From a checkpoint of a small transformer trained on Wikipedia.
Size: width 160, 2 heads of 64, MLP 640 GELU, vocabulary 1889, 4.93M parameters.
Each number is 128 + 32 x the weight over its row's rms, rounded and kept within 0 to 255. Layers, rows and columns count from 0. Numbers have three digits each. The size before them is the row's rms in percent of the matrix's.

# k: layer 5 attention key, 128x160, rms 0.0478, rows 42-63, columns 0-79
# q: layer 5 attention query, 128x160, rms 0.0471, rows 43-63, columns 0-79
# v: layer 5 attention value, 128x160, rms 0.0477, rows 0-59, columns 0-79
# o: layer 5 attention output (transposed), 128x160, rms 0.0591, rows 0-59, columns 0-79
k42 093:176171097138166146180105125125169134151149149082191113177138155093107125118102163079144099092114105160122103163119109151172114132178155161107119149103114082075100156118155144109154157147089082191155030128169142111136090132104103166134139102
q43 094:154109111130058149131122147142131086097146185125156106161106159089089114100141157111157117142142024124146133122079165187133125140101106124187142142138100092072113094132109076122098077135115154127140158117117149077121181126103103180134118102
k43 092:141079118154062100136123068143112075114184140194161112132129111145114137151090141156149114138156081121159143099166157162131097146105168125203182149092061089119057103123156101112112139110101173138145117123091080129123122134157125141119108091
q44 090:148082122146136089073084098160155136097125098131095138083189160175148094125099148098112123071182105131152137159172156140139106145077118078138142120173134075103169129130139138116057158126126118126147131144074117198123135063160135049182124145
k44 088:094116142084126080093117104102117203097047154127111143189184182076132136159143125169115154148140172099150129117218138070144069120129134111103130101154106132116125120092153145112078130135115135169114121178124155174140118127156147090126124125
q45 092:110134114102142086146144133163166116144105135120172098220092146167199145111099159171091159091160059182091129091123130100232103120122117152132136153116093136088174119098152146130123116122172117108125141129121093169119125144101154109122130145
k45 094:113076142099157125131150093200144119073115180136169075163119174113135129150087156181148129103124091112108106144141113104160099136083122111136137135163132140121144082097193174167078087126167122067123159152137063161056147110080161120114134173
q46 102:116077164087153146084139076118099121107159097154176131098158141124105142122183161140119139166062135121091134109135122154086114081092113181137101135097107081102109111054062151148111100171149203103124130149142103103125154204145116082096145137
k46 097:078107168081157108124130120114090140181106057160117069110111148175118160154130162145133106152039188123149096139120102143126093102142143156239110118115106114121159115104078104147134107143162175139086160166101084105120131161160129117101141073
q47 101:137080152123103153130130175110124142104146123144110152187146062140127190157126093088137137162086104110161126074122166069109133128122103130106137093092111114139131137177106096116152156114143162125049121161189234133178201137136126122167127136
k47 098:161113135160085145103096155085170111116107173103175106145096099146163171167111081133164115145085126134129167106156164129094108139116133130088105128111087105129168139126116138079085122084092126143109134171170151125131188146083172127189107130
q48 088:215109118075097107172102160130063107119025109086110203095114155127149104186143134128137132108094159171115134119140140114088162120136097135139119183173153103083102085111129118128108136178111140125115144076068086162130166105080171108066161163
k48 090:203121083100136115094152166115080131143058108163127177090126177079179051162127199143120186149160148072122150142152116130102161134091071107069153122136165064104088111151167079109156138131152120085108105127049119143174149150070111113065139135
q49 098:134153133126070147132188164128150124191138122081145106135067143091079077171089102143139118119153148126132075084141141219131140114110123087163153100081170066144134129078159138137143144113107165144080105129106082123137093142127102155173124090
k49 094:163096158121141152148176153118104106150135132100109146129098140112083128178130062149181125124164191173088157086136130159098121136175124091146174125103141094158133172088148111142124129088103168171115169125082057106094070160114113146111099085
q50 095:104106131179097176140144146115083094176123117105137100141145128136150128103119163151121096220124038144191139137116165149109096154113154112121070107127098131130114103123161117169119093101087100080150069128139134078163148121151120167127114095
k50 096:121124142181149164192137150110093123188157156110072114117156112123104129139171147146085051145129102088105151138099147163151098117151121155117028120139125115159163152083128122149079137118144156074132125135169140109137174157155143127103130036
q51 104:090162184185102116143136114108132148148118126099147106089128135138159152129106128074168123190122125158117111097134151152041170098138104116122107117156099149079172184087149112155084188118085142078148119154112206092132154169087136146119149142
k51 105:166165191195139122124120113108136122147112127116113160090112132136098096119164142124169127182110158107084120133106138122072074086150103060175105074130072159122163128087146098118130138129048122040140100170135210093123152099090125122138156102
q52 092:086096111116126141133104140139159089121047157154134210142127049132156105106137199078158143098157107079154110100139120093135112145089120139142197147107075130173186107160115154148138133117157134159142158134113093118132097090118161129095179130
k52 091:118062142098131151107102102087118082124064184185137185148126129109115099096162131116152123097184104059086106093134108082135120083127065151151172144134122058219134068171083144158107145108097086138131133128173119214123100105116094148080138186
q53 090:131143135108152149045125097125135081121118158100107047130153126110121143090174127211158158101159072152127104115162089141109129126165149183116093163152172123177119130163083149141116152117104164131140115071149096132104054149138139096120133111
k53 090:108134150104160126078194117119136118150182174132144131126132156097129109103180150192085111118121138142122138159126183169154122119138131157169134142163112077168166124142120072162130166127138094150092125107074100078080050091150112150133153085
q54 101:097105132120106102147095150066078130141119088159143183094122136102202117095124148109163200121116189126102081129114102110098160115161126125084139162172177136102180155063165142220080124183144195062098165158138124119148199130141140093086127178
k54 098:101108147102136136110069164122072118186132094117176149148170117097154133102119152142128160163106137091111086148113101133070147136156106095087145153195140106051108118053071152163140133152113139164150137173085181106164202138084102145126153155
q55 106:125156180148066078113153163073113177120155067164139123143146118106130147115143061140121112170144145089116156153149126078108112097114175065134114144077145158114161136133175137131098099148159120114141081135126126087189133044103177098143097137
k55 102:093133193135062087129152169104188212161142134131196110182195153094084162103152120186135130137118083142141168136157119106046121088136125104118078168134147119120115177131105181106162112110159146106154103117139116085180181089121139127181078098
q56 094:089105139133127151119177129129103123114109154119133150143167066163092115135174111092135140160147105089141116126118138185125083119102135118149094169168084105102152189099094149190122163148111119143132150132133108149132115203084170135128084129
k56 092:111070156105147130147157125127088160115115107128101108142146087197091120164136159136154154139180073061130072127073128143115127109097156084148117115119091151106127146095140094179139171161108117117210181133127138195134134226127148160097085137
q57 084:157187123112130127108154131166086094115178132184069077149172157085112152134120144097051120112141125128141149127097155206128122158135139121145190121166177030113115099156121154120109161074081103171116124077119119115123102131126141086122084097
k57 082:064112121156113097143060175134106128104142142111095125193132226124072177128084162127155138111139119165180150151118090139199181099112149121125147147136191125135144130100182116111115170079112123111126124088067138191135099112154123118105164115
q58 089:122133152116147114101094136114137101076131156176114147125095164113168143121082130165121105094131135129128126143145143128144140139203168152137149120085066126069172093189103130102192091082164108148146098078178152106058130082100134059148168149
k58 087:140099150155139167101095088075166105074097202118119161120130129070126152087094171133093175088079124176092152116133156174082104160154133158156132130108089074097116125169105124136168153117193107127168114103155144121038196120119140113072185101
q59 086:130149135149185102049098123149154120142155100184101133124065127096076082141084154125120190124079147127116128093144106203158135096162094119151132105126111133160121110141205115175101121141116126131181029133149118094138140176114116116074083117
k59 085:128131122155147143073064170143178111107117153155119146120077110112060132116051132114106150134154122127194137103118111141127156118192187098106088132116106133131160096106198151162144113150187140175146089103072105088056167178145085113090135148
q60 095:128113132151167173134173078197089087130138089098166103147145150123115092139208184155133109149099122191127123136130112148147156121164170118113061130114157120143161144112073104154141147114097080092125134108113100101128108170161128150116165112
k60 089:158085113120153129110186138134097093130115108104151089135132127169124063128144088158133124140106123154126066130087136097145139082177183124160028126201197098111152100135094118177138170118114104116179132134123090135135106079171123109101163136
q61 082:136093100108055108130128167121178122134123129125152121098181150120127139091172110113181092185137155115125089082126158115120058066135097190173107111109137096104071122111097144101112190123106115139135083123141115124082157067178131139140132140
k61 084:118073086145067098125108118241100215196125111118174122119111110098142132128125115094162090167137144101114133119107162154144116137140094095155150164136080074117149142141122174128161096115092168109122093124135101112153126114178155115130158175
q62 103:087094141183133116147119146180177084093112111135174061118097117165102159124134125114090091170098105118115078146162137173117137132118116076133140125108083080090088054103088144103099177140154182098168164123159076119094152154117140106134141139
k62 096:089111166142164076169085121162180117103147128135127086087095122140084117092125099121109115139129172126133139172159139138132149123132138054141109155131080132109077048102087114123124101133122139070138116095169101126138123168168137130103156111
q63 103:158123151157141095151172103088164126128090113147124130197176131105107163164154158097123066103080165199158122135145129117050142149178141073124088077112163162111105119175059079120129129081149128128130098098185110128135112183128136123143103116
k63 102:196121122128197114096217126096169113146073108157130107104112160132149113129162112132100152159123153182088155151122134138122145143139158078055136124113130156110131131153101119091133134106172103142114096066127102116121121104131158107157150132
v0 109:148168167124118155096093110124147139156084153133083133192120094154171087117101068112192140126144173078138087111179130111167172111155091110137106179130143161157149123123117127134113170171179129075128178105167183102118071145146086123213115169
o0 117:107121098132156056139122154133127162125145124151215140111150184101078148156143156119075132109091066148128160141074121180138122104107190174154143124157114097098131076116131112171131126121100116151149067112088120126156172115136156128111126096
v1 094:099147185089151105134138129074147168080104154134121126112096175094136149053151057141101115182151108146122154115060098175075065128171102128127127090061188159083127106114108209163089130093143114138137119101095100147114119129103167138125106123
o1 098:120081087130141192122132098132067107141168163076125139131153045131122091172087176130153148092103164117123084148184138099199172118117143134113134105194096125120174148111155100162165119178160159131127141115153180130120102093162120118118138124
v2 110:219179144084077142064140107136140104151164091148084104152089182118133150057150106136101132134179134167130199072084095137174183112142128117134110119100168149117101150090108099151115088084146104136128124116145133175112138139135145171111184165
o2 117:056091102119177109162111138133131170102093144107142154133151122170120171213119150100182128123095147053100049149122133107110083120111083165125181137129129133151170097183150156067144123111135129117150087142114179127065160119126138088116106141
v3 114:097081105154096130144097123097171183168154121168090121080170123125115131081088104097120077139071146138177131142120111090179135077129135121097168109098100126127142095163143111112151173141120111122193131161188148120108090144168173077120120137
o3 117:180199127113116128098135133111102100116066103110159131128091146111091110196142185141166152115215124117072140084091143168097135168123100202124167137124170094118130207104135098171133100121147111141110146097081146158127147195102096202128133123
v4 109:099089100125124157099130159173153096089104125091179105091118154069131173138105178168124166176084150137160129157160099104168079061084119141091170114150132182108146143074145167155086146118068115139206088177130131139150062169168113106157113113
o4 117:162139130131143178126142140091105117141118131183137150128104109177118096100139090106105088112196132130100144105094142075086198170167184137113136095115100088141100141141086114132207071125179126101053205078112139156092150134090133147143162139
v5 121:077144131197151135173101117082080067162144152088125036205123117064152169111111110133096081085184131182074132117115106132128090140144170140125107187153140159125168090148081132106133143164173129108146122156173133153116217094166166093099090137
o5 127:134130146075108108086143132135143147121098126183126150063102144188087144156146140150195132160106131068141103100133146153084155102087095121152133067123105109154141145080143112123127101103117195172100112123065158106172085132088117180150136126
v6 123:140128150204112124086138126144118084167090123111140108161093187125130169116180121069120209101164171160201146076120181127142067185083124144120094144085103160136100116081126169153123170139111161079145088160122145122096129173147119135134123163
o6 134:108152079059149113154131086080138186113181126143131155086096109108106139167113141156112100104107116115074121138143054099078150112132079145131198121114148161144112102177135121031142088094184112162133123114130131126128120101126139118116092144
v7 091:105162118077118117118168155116088136103077171175141148114098085116158080159204118140151146111099160122146147134106079122138119136148143079168191093070087164090126096159065160134102163104156087176109100179090105078151158117165110109096117100
o7 090:144079155152165129112138070134143118134211113097120121167143169166101162078072139145120126134175096180123116153129203139149098159106096189100024088152121108164134151129134116086109128051142144075123134107150108118147101136114143133184108147
v8 101:107056151133154113132185121067175121105107077129125142116154127114093157161114065109146084128128132147135152124110166130085087112104158148136167101119175112160096104125091172170110187130164099131142100170123096091096098120100108120187096149
o8 105:164161122154086101189058117178071113144140178119130159115097109105146061085152152146120155115128117074107081123129126102197156149164098116100140113160066143114128147116143076162152111168107166144145123061114136137148134111157167139074112143
v9 101:163162141142070128094089095067145177134111134119099128182063138149121071086158133160129081156133083125181165128153115173119068096168111068129154173145150190170184102094103134122135132094115150199154154107097116158168139159139069124149136133
o9 105:112128104090193142156190185140116097127160169096156134088165158163141213186127127122097147115118178103115119162109136133147169113164167190123055104121076083082121125134157123163124106098152158094154096143127168085094102095149165149125120106
v10 112:138087123150167167172134158209157145107158136125090138082089220085074148150153138140085100160148121136158152071110164159129086142079077126131120146154096141155119159125154126151103118124166123056082124121184158114129104138142115169198112129
o10 115:112154057121120066101136120074149124120084115157184107133164086153148114097146154124126142093101126086089149142182077090125169093152134147105182140146162115114096116159081145098140109155121093169142144100119088137114194106143113096052162141
v11 114:108109094158127090102105174111113107120150116170186143116141147154109177137121085086091113169060078082164104122079151168143128099053115110102174043074119114205126152149128129117167094124141092133135146112116108141153080134145172087115111134
o11 119:156156127118094138145094061147110135099085157073090132149101128085155071124075188120162126140183209135109127129128121122144133174184118155121150165180144143061099138083094146130105149168106156144132117120151150153097185153206086130097129125
v12 118:105129090161137146129121149154156188107106152155110155081069190120137158148085212136163139139125125129152142060081100158089120128093152124131120109120121116083080106084216123132126084077115103128172155119170094104106158069104150181152106101
o12 125:157128122163107163086162042095131124134131129089139067127170056115121122096205089130138150154159120134090114142158126077122125140157086152145155182116133172161175142185107127096172159159090107094105111135089136173114075128133130089098114160
v13 102:102141137123078171123117136163122148119070165147071112101110071127199102137125109101147122187148148124136148147118122098138136113152172102112178120108154138099165121125157153134046122163188097123054110103136118118090075093143173094145200114
o13 106:142097120130156180116105084127099136121143134168193167136170165121068116097098151145130139116141071184095055133076114130120088143115140165157114121167111138142148123149104105131187130087061185148124143091078158146123175159100101148097117127
v14 106:145190153071124146156118168119146072165128158136082103155129051148078172129118119073112070163145073147154141134136109104141109124130139069114172098124201110128150135154128131051145082168159113145110111200160116171156078121167106104102158146
o14 113:146071113139109102090109133134114139138089112136168110099145180159152129161109156150146175118100208083115135117131176138133116120106110157119060091119071130089077116099080123156105151098135139103127091075138136101106184135131119132114123095
v15 099:121107140126124108141169150119113083110138086053080177094147099102107112105170194156198168143141077106171174140074096148147123160143086122098148109149147117113136133106042175159124124121098106152092129105131072101146131134167107082157106171
o15 103:125118148140138143134075116126130156083122132146144111126122151175159105080110033149067117141158173133152045163181161079094104095129188130157131127135118141199139104066190118132127116138161158096164154132130124159083147137139193139113168063
v16 103:139154126079179098125103111142083179138162161123090163064107094137060146133162103120154156165099066163140091104118184125178125133149164155120133153084124142104062124168109119144139109167144136133117145125109153142175140127136150108136115085
o16 111:134116124116125183145159113126131138153111102079165076150148154156166082115132150107065091078139145130170095143102127138093075135126116121097087116141123162132118138073108189112117170118162110130105096146148090108131132159092094152119119160
v17 115:139135112066162088118177118142157160113132128145129117116115194113140086163100034176069129175138144135160148141099135127129124139167108138155146039133133120090090170104157149101174121124164117128058108166114100188130123125102084131087097104
o17 122:123075101154058137139101162176070075098117148098158129132165076142148125051152216113145098125112133118110108151133130163149109095089088112131104174139127105138152135134094150157078159106118069107195140073140145125134116098155138084135143171
v18 103:109079141165155077201161132124152151130130133153107142153158141107149117114148134123102172108068141134106150144088183162110179115084115152110086106135121159114163154160153094133119100060123119137150132113140175133145156123132124107128120172
o18 112:112154116106096168076142118110124138095120136092122105131146088158142159129128124115185078154189121103102141126145081103142132155161174098137189114126150124158117124168111141097122116179103120121140132157177111102105126128101085166175131071
v19 109:105126171159116118180107105196170145126099142148046107122184112130166129159144156112154110116110106124116099126207127129109103053111197177062138101174130118088163165185099157103148184209054157111100123081102165162118093103130113085139128205
o19 118:162123128140114144078136200094086126163152101108179131098114103145093093085128100175057158164144115086155153148060126114109168157150137065178109150103114142160069133068157095153133083101167121132163127146137093101156180137100120187088077075
v20 113:080151126160092090131096126089157122119121098141152209147137132090068037103148136197069140194117085099106122072098159084083145157088152187126083125120098134103142164094093130173150126095106138117123101138156128153113131121106236124130139130
o20 120:118114143079144205100147165143098158127202134093075060095117119166170179140096135121171139114164156150142168152165123147141141134163115104085179116158183144171143100143111124091112134139124110136121140134120151076110114109128051126120140107
v21 116:087088146099099086074085083095107110196148146177193083079159133112170124143123081144119109096155136170119138118113102156098147121189145122111173161137129108147128144163070146160123127096134154163131057149097130121134112112120187084110147124
o21 130:142112131115147176168160171146128152156163111072077179161101096167091103145129159128163114111135159091147101127106193103160145128094116104069089088107156124124138118115172070151137139135152076189153138164131166145131139154089094204120063149
v22 103:148157127162080116128196102149134175069134089088137150162126097074100034119133201120156157145082143102097105164108182094103111127179056146115147079129157096168156138147109158137138191149106145100088145143120132079138112153110077183130142166
o22 107:130120180156205193113099110088132093154120148166082149147115136181150141114130119124045134115161081129163195131144082185154121098094149078160085183122104150062085174122164102163119073129154156165193102143142113131121156102100164093110110107
v23 110:137110109171142157067066144155099129080127149157154117114137155114075133172112146160139134136168125128151124146157139162119100131101041120108168138149095118192167108064076175173174136135174150132160133090130159153098098129175153125133110082
o23 117:126171040107124110165153057162160114145176104115154116141133157164199105111141157133111101070103138091090191114132092099159134136172206192136124127126171136125117135169185112117097102128099079135117126135115123143113164145105114120103142121
v24 110:152120119139068118128164152152191067067122128139127117166164152141126071120133150102172178121175198135113155136096067101172158125141078146120131100074114162073166148141112127096187135180107155127145077216096110095148102142106134140153149161
o24 117:086097159172107152096092114101104137130110118139101127140092124112110186113145077183075122134104058123129160114195189094134116150054140093105108144142135076148132101117146091153107112042147136106108151070120115151115123131142125079110097120
v25 110:126057128126169132135113156112132115141127171113105100129137083152103113060129182117131147133138123107129087138093038118171129168192079112125130161095155152081194049134140115108171081137108130144142142076185119076129168112147173178124100108
o25 118:142147122129100123091144084113149137112065075152138092122116148107121125174144056160124162096133143128145159096157182134122122076056187096148114117156123090179153174080136175195133134138147130131072156147094118189148077108124111141142160106
v26 100:135174110124129075145123104117140122156140130100113109149185094123110162147085101191137115118188142156114129140081097165125134126151122108066088109167146115180113161152120114098131141159082119129108128133132132108109092116095172103116137183
o26 103:130087150119116147143143185097107122065076159142119129091076129121130103129104145065167111174097108102134115129146169099079103102085155153185189126099078150072140144095135124160136115148181159145173126136117161154131168178138108119114185095
v27 112:154149172142166096178073164137174148188115138071101138117121139175151115127118124119139157196141082132137132138150130111161155129136168042134143151132108160104101112124146160102110095068120108192088166134098132156064105134169094146152108117
o27 116:122111097150132163093168107121102084118144162137140104146127121095081125114125168143112139113084155160124114136108141180099128106168122219151028116127126115109142106147133076141139168135137185126167121105141124070126095137133157074096155096
v28 116:098105108134155115134130161127079092138147118083143114098085147139119117168077133115132126165083079169134215142120137094122161159150114179182155180133152115070133133188075134111085070149173096043113145130112128126154125147119124164099140139
o28 128:115154180102163135111107135098168171104098138133167121124131093133121132067132169128128071091172147139133091177140161101142088166084121082113151071136130137123111156087174155108126173129159117226130124118148147159117161128168117102172116134
v29 112:053126163111115107126164111123144075075180133136192134170144170153124101156134042082123129176117107144101106072108156142170129163095114157116133065152109137153141137092168151115129129117117141161112144139118122154148168170075117123154122187
o29 121:131125099091111125101143158132135186177066133113093140103141069106102128088140183139102107077177140136146138161187094137091197095147141065115115186144177134154132156154077169154098130146108109091163118115145186084134143113150157125092139113
v30 112:225133147154107099099152145140103183184156135123073180125112151118125109144155130079112114126080110120106191137065180153127179090168104148119128102092160119135111141113144146102113136169110092123124113161080123116147119077192105132111142111
o30 115:077114125145145172126109110091113130081135153141168106129177115155155164118154122176124097132157167092146085120134125115129063133099108134071084136192084168107132130106084108130101084099159119138154141189144117160076169208130124124136124119
v31 098:127154104118128110145104167071054111119196148137148176119171118124126086143180066120143085126108134138078163165131147119180164125091101105187053153090107102099130094151129099179128152136121195183106067133140109151165131132090166094164128133
o31 103:125119175130156127162202108168182131153134131110115073177098159085064133094045155141128118141143129147173110085150131189104072134158170150101158104179128100154142127090122175118096106092167104119105152093159106124136111162172112158125149117
v32 108:137116110120173183141111186132142142137125123107063086125181167160117076128139139111142049164122106153141169133103157139127097167135098142184122109106116098127071154145102148135123068177141171103186081115115116142142127177093081148158071135
o32 104:093155122158087099134112102149100092115183086113219173109086109130120169072102111143074169143090175083091141112201126168134117134121118098091148143165155131086161131079165108137157139077159109105102182090153107143136126126205183068079161149
v33 110:108152173164173183145180141139119105118161133150132152148176156113130147103125097093104131142132138050125107113152144109126132129143117089139100187143143099151147121176184100125080072131114073150103123109134176111147131029115130120154139131
o33 114:113120083107115068085117142121160155132081166150110115134123092110081178185178126130145107110141135142147117122120137145138124081091135148090122130174183185140152122087097110121125144141115170073144147154095102129130130155148113157110166115
v34 108:096101121160080124160126082120141140095096110095192154168124102108155116101124143084108124138164103139130084100173169130075128104175168142106164149123149091104190127161129155113225125141132173105096103177093092117102144103154113128131135093
o34 109:123166175136154126090076172135106097167115124161086142092113102117100098154150108171103134102088124043145134151121100127207154114132076146142076134137139137141112119104105113225065139126091098199161129123137168157183097154145103143108071165
v35 102:148119103152167107131119168125133144160126133163151144174125168096090131165130185083117093131140141115068159105142106086172186150126130119150103052081143129070146215119162089113127149176152140105104137190119038160101116082136154113070081182
o35 102:095125143122079117131125108145118093086156152167120098138111103139172170064146101140129117136140090143177158169094187154108119125038112118146171155178092104169123065127079188127119140090107153140098154074175171094172145158159041132163113101
v36 110:152103173140094150128099119098133160111125056140089093117130056096084067171148103124166125142104099103131213134098110189137118127098180141172088117167065126112175105127121135146129175132154114131132122103102079136113145057080199155141121131
o36 117:122131080116130130146159158176096124145157145146133108089127197173170181081151139138123104145181133100136080194145145073121090200131096126116144122136157142162149136103130122095127083054076124129106130119116183134103120167166076132104165119
v37 108:115179087050119150118085085122128108124173143166098128160126084212100088210104143154205094166142132174094097086151092154116168158119196111134130187137136112149109164128114143108164037114144093149138168137141097074130095146113065101143141143
o37 114:142095175185130083144132197118136165134076111137186112100170161104187154058158107108102130131094082096101118176139181126125118125110113117131096108125080148098151078110103141140089231126086147052109101149106177137164206118101161146104129123
v38 113:141152139088105130104157091138140131096153174098151112130169031114089098108057183155190144123113141159127089100100144107146135175187107094121170154129105072168207075150125127110132130172147148145137151174147152065100185080104112199094169093
o38 116:113141102128165135153117137112139123182054071185086126112086197182153140172200092087095104087155088118141134132130152122131081076083155128122054100124165183091112201146135119163117130084102115137159089112117124166172079175065117104133121136
v39 106:125147122077114159092142102119161136149070158159143141115189173139151148082133148138127114129137131071173076086152138134090077191129143104126107124050128089178115153158073095130132125130084119122164083106101163118127104115099140088097184164
o39 109:151135109117122094167099170141111133106213079086120144112073111132113145166047087095122157162111146190103157132102114146146141092131132118121152134175138177103128146089175139096114140118169176080136180156133113086140135147136134169109061116
v40 113:104158098136124151057091102098092108111134183167113105147122120093094083101136169133130135123081124130129109154175150087078169118102139111140149032124166122142137106125159107095121072179099132137166064092170153149187171150160168117121104201
o40 111:159088162113137110186180113154184153145096122064138131109129093158150126155149093113118116118228155094126156100084132143141130139110102101107175161151124149108143153117140172148136121101134118116100138095137089149124081071078129172131135095
v41 113:097187142125180154159131125180113126083119100128160082126110041176099152146142155075175181094112149160126120090146067128176176121144168073093150102230123083104078133151161101161138103109099121145127149101169122104146145098107095162122106126
o41 117:206087148140139127070182118102155141200111127170098151128118165111104104098141111118107098142156155090177115196088153112071098104094107168171089181039171193162151148143154153125151129117136120114121065147117142112147154119123155142137117137
v42 103:114146143036111173191108103118156154083115120151157123051085116146107200097177167114116152110148146173122147121190079133100133127170148051102111109140126072114145160111156100123148101095165115082126098163153080158137114101148172093095159094
o42 105:187069105142120115126131164197104095193150096126123154169149130124182078143093087103200110133098134140143104147138145076158138147114108216117142121091154130133138111146150098136121127119090154134089170083118162071127106130126100164130110151
v43 112:084146129090078137090067124124143149155207139114098167093118124126102111100084081181154107178053113079131145105129162133156091146107149113124096140141061090187078164152162118138103146129131162091074176097181145119179112114077101169134134121
o43 115:157095137138186134173194164134134124178073097148132112162127155108123119136135197077128151113165156214133091121137089157084166132151103109111144147121184118075133074110073129119127152147139110170210066108129069141107141120152125115064136127
v44 109:137100184131116041171147125155098131163138142111145159050148162137185117071146122113145085132143097124055098153179121135070142202101144138112115149108127089112175090167157101151139106126108161146082138119130185105104157164166139084143174129
o44 114:125154104150126147136148165098168111117129117115103107215117116083051081157087150153140159118109140203166119061150121114167154055157117086130133122131152118146113131133135129119114157170105096109171150137153094136149078085087113200130083107
v45 103:120092152139153068090172082068139127171148056148160093124161120131080146167159059126119121142102116122090117108104074164150089165156152122065139066149112134226118111121166101128142152127118076137148155158118160100143132122093108112159117150
o45 110:178141079101088149172143176142103130093105176130082153148104152157158153116132184097174125099171122153149146112149179108097155126079088105128085176103133139116111175142106107126125158145098191116122082143100160114116137119128123182112103131
v46 113:198176139130137131095110113142134135122129126137182106101101137151115159149108114109085155112165125165153123167116153188121157110068116119101139071168103131137111138074182113087057155183061150125145166112108147123129137148094129140132121070
o46 117:082097111134090128144145125089125120143146148158080172137169145095181096116164096128130137145063129137117122117151096066130121114157118118097114161104181130097101104153058126134187089122166082126110134152167119102107127108165121133156181165
v47 099:104067075119183105115081119109154170116131153136146099182084139087152096060133089083066191153104126122142155124138168135129128192157141131112111090124091159111135157127204082115109149103113162161140095075099110168182181104124115083135104087
o47 110:095161173129107156141169059155114101126129131151122166113173088149126184147156122168172107100146159151106106148108079148165177104109122120125110152124169109149159090137066187191155137157094137145161148138194096062109092170148107204157125128
v48 093:133176110095088177119094144194087096147111149168121090131126108111109085141162135096140037130154121124096082110145128167076152141130169141206156128116135124127116137169062153128145120131141158168141067118110120107156107192143160131131119157
o48 099:094135174172176066106137129104141156165176062106132155132133146159108126126094135150077188147096161069113161145163147155203121114098080078060092112163116126071128093079140132136121136105132084071119173159145137119144195099126119116095107127
v49 109:131147185082153112136109161170156166133188151108091154097084117102165069091104110111171113125072120087118092106089135147096095128083115154118108162113091151137117178162159125141130122069137174155135149107114127096197120113155074084116110163
o49 119:128073092148129121156185151108107128134106137106140073156140108153079173152197167131114081167161169144161109175133142127105176118166135116119145107132088124091129067074086105102129127156125118050203108102173090158110109155072154124110172125
v50 107:172142196129087107137147098162089201088101142149090112137160141155065166099139146077174076120143151116117120176164156104120121132106146160140101107103185129111070180177130126180109172186151105143127139141100084135087097139072197153095132151
o50 109:114124094161109178129079153103153059147127143098102173149075128070179052150110146133039155110104099144175144106081115150135110127093085062090149152115106143101152114107155177087151070094126142090085151124117150104153133066086086135120125146
v51 105:120175093138169157127087115110113185087169160174114136124141163094042204138083126128076157141143123184111169173150147139135117108154158121078091154085109100082075096119121134128145141116047107126145118124119175159134119070134135142098116071
o51 107:147093133131118160108171122128117084167107122117168080127109111154215059118194130143176086105106127084082065088098072111125100149106126169106112118156127143154142178120107158124140104149218145135108138143110081086104135154104108161141151164
v52 104:156105143150170104081132080068104158158128081159108086149152073113132125165134143123068127135126080135185167193143165098080066135083137129120128165147177109145114116156137134151085067096116135137119141079114160149101108129100059095140097151
o52 103:103128105116096148196118154141153096076124195092134161130081121152149143132166139142159155119108139072076107091091113128154138107171097113173165123082111158143102128136122135100204166175118076145180070136175113166124124078143171191156158151
v53 113:143122131136142166163079103103145149132128055077175122154193128095134142129105121104134076156255079163091098139157130157136094155094128135106083146133139097119110168168145112143136146124106175100163157135096122134044134114088162134177111116
o53 121:110182094134113102095128142131151079128140158177087121113078117138093136135103172119118180110023114081167204107158105159116154118164101134177126169100182138137133123120129116149121123152123132176100107144139193109140148214124107140068142148
v54 099:168165119129087067153135157102154107107139111206166074144095110160168101188128169134116185116125128158169115126136108154160128132053117122148103170152097132120218110137054097110134139100093141172129188099133113147106115157084190069128119170
o54 105:115140149118113151095139108130116176155147133049105127132130183125131148074119111132137124183119116111090165179113150128113125121192181120172137101079128115113053168117167130070158112101151107094169098149155197025119164090177116174147109091
v55 109:168077080093159166138217182184117078131133084090117128087151122081125116152158128159110138125164160120130051197113140142076097141092118167158126123129191122142102103162138114141135108089077122175104063098128151063139111183132133168144142125
o55 114:151169156156129086147101075114151131107090142162111104154129120142117125107084145100126134136087127075101199081158091143144098113161122040122136108116061143082100168130112144099105128158180143088115186149139093179093176108061133088109165146
v56 107:135178097123111113120200165137098051102127170130118096099156101071141215157082143104137092074100136132116134125120121120145171147141109126143151100167114073120186049111086081093126200180150109164122127155162184164145170084109103105102170166
o56 113:148140181155121094120112078131133170144103054152120123164122201180092070094154128152187143163153129159106102092130132125133069080101163126156069110123118158159105201121168151126150096114093131069196090120092086070107134133154171142164095076
v57 097:183126139082138133113113077076065139142147135066163145158148163103169135198152159166154108145095077129089146150158136127133141064060114117153108136125159169162107128139104113116114107112127049121174152146116140142118151121152095176139132125
o57 105:116111115182137113151109166161213111102088160126107104132111097184145131079114118103117128117169086088159152089108129131088127187221115150133106131125093122154106136132138170091072121135109161148085096159097138167117108158111182097137144152
v58 109:131134155149136137123087137096134113079098117136162139137115124204111078181164048059094128134125152151141140114086107136079196132102097156123150138133102149081134143115125137169163142113159102120126099111100152108116066114097085170130160105
o58 119:148094123140131154096143123091115140120176156145090113131150148063148179082092191209168112084089107123116193181172139099168092152146133134104066110145161138162149111147161109128090134106115140136121075159154142114106192106152151113155123103
v59 095:088125094123093082118123151173136102149120142134090157147131135145063194100157131180098113127129126116149087108185135100146120177147187151131100131154116140123077159125124140129144153100087122196106121133107111167101148167123184129087113162
o59 097:134174168081165133107152170094130134129108088098113114103094120098131092180066163095142142105129189167137171129118143161099164101095100094113124094070126137124166132154112176103134116131179103073159175142151131038117139105102091105131155074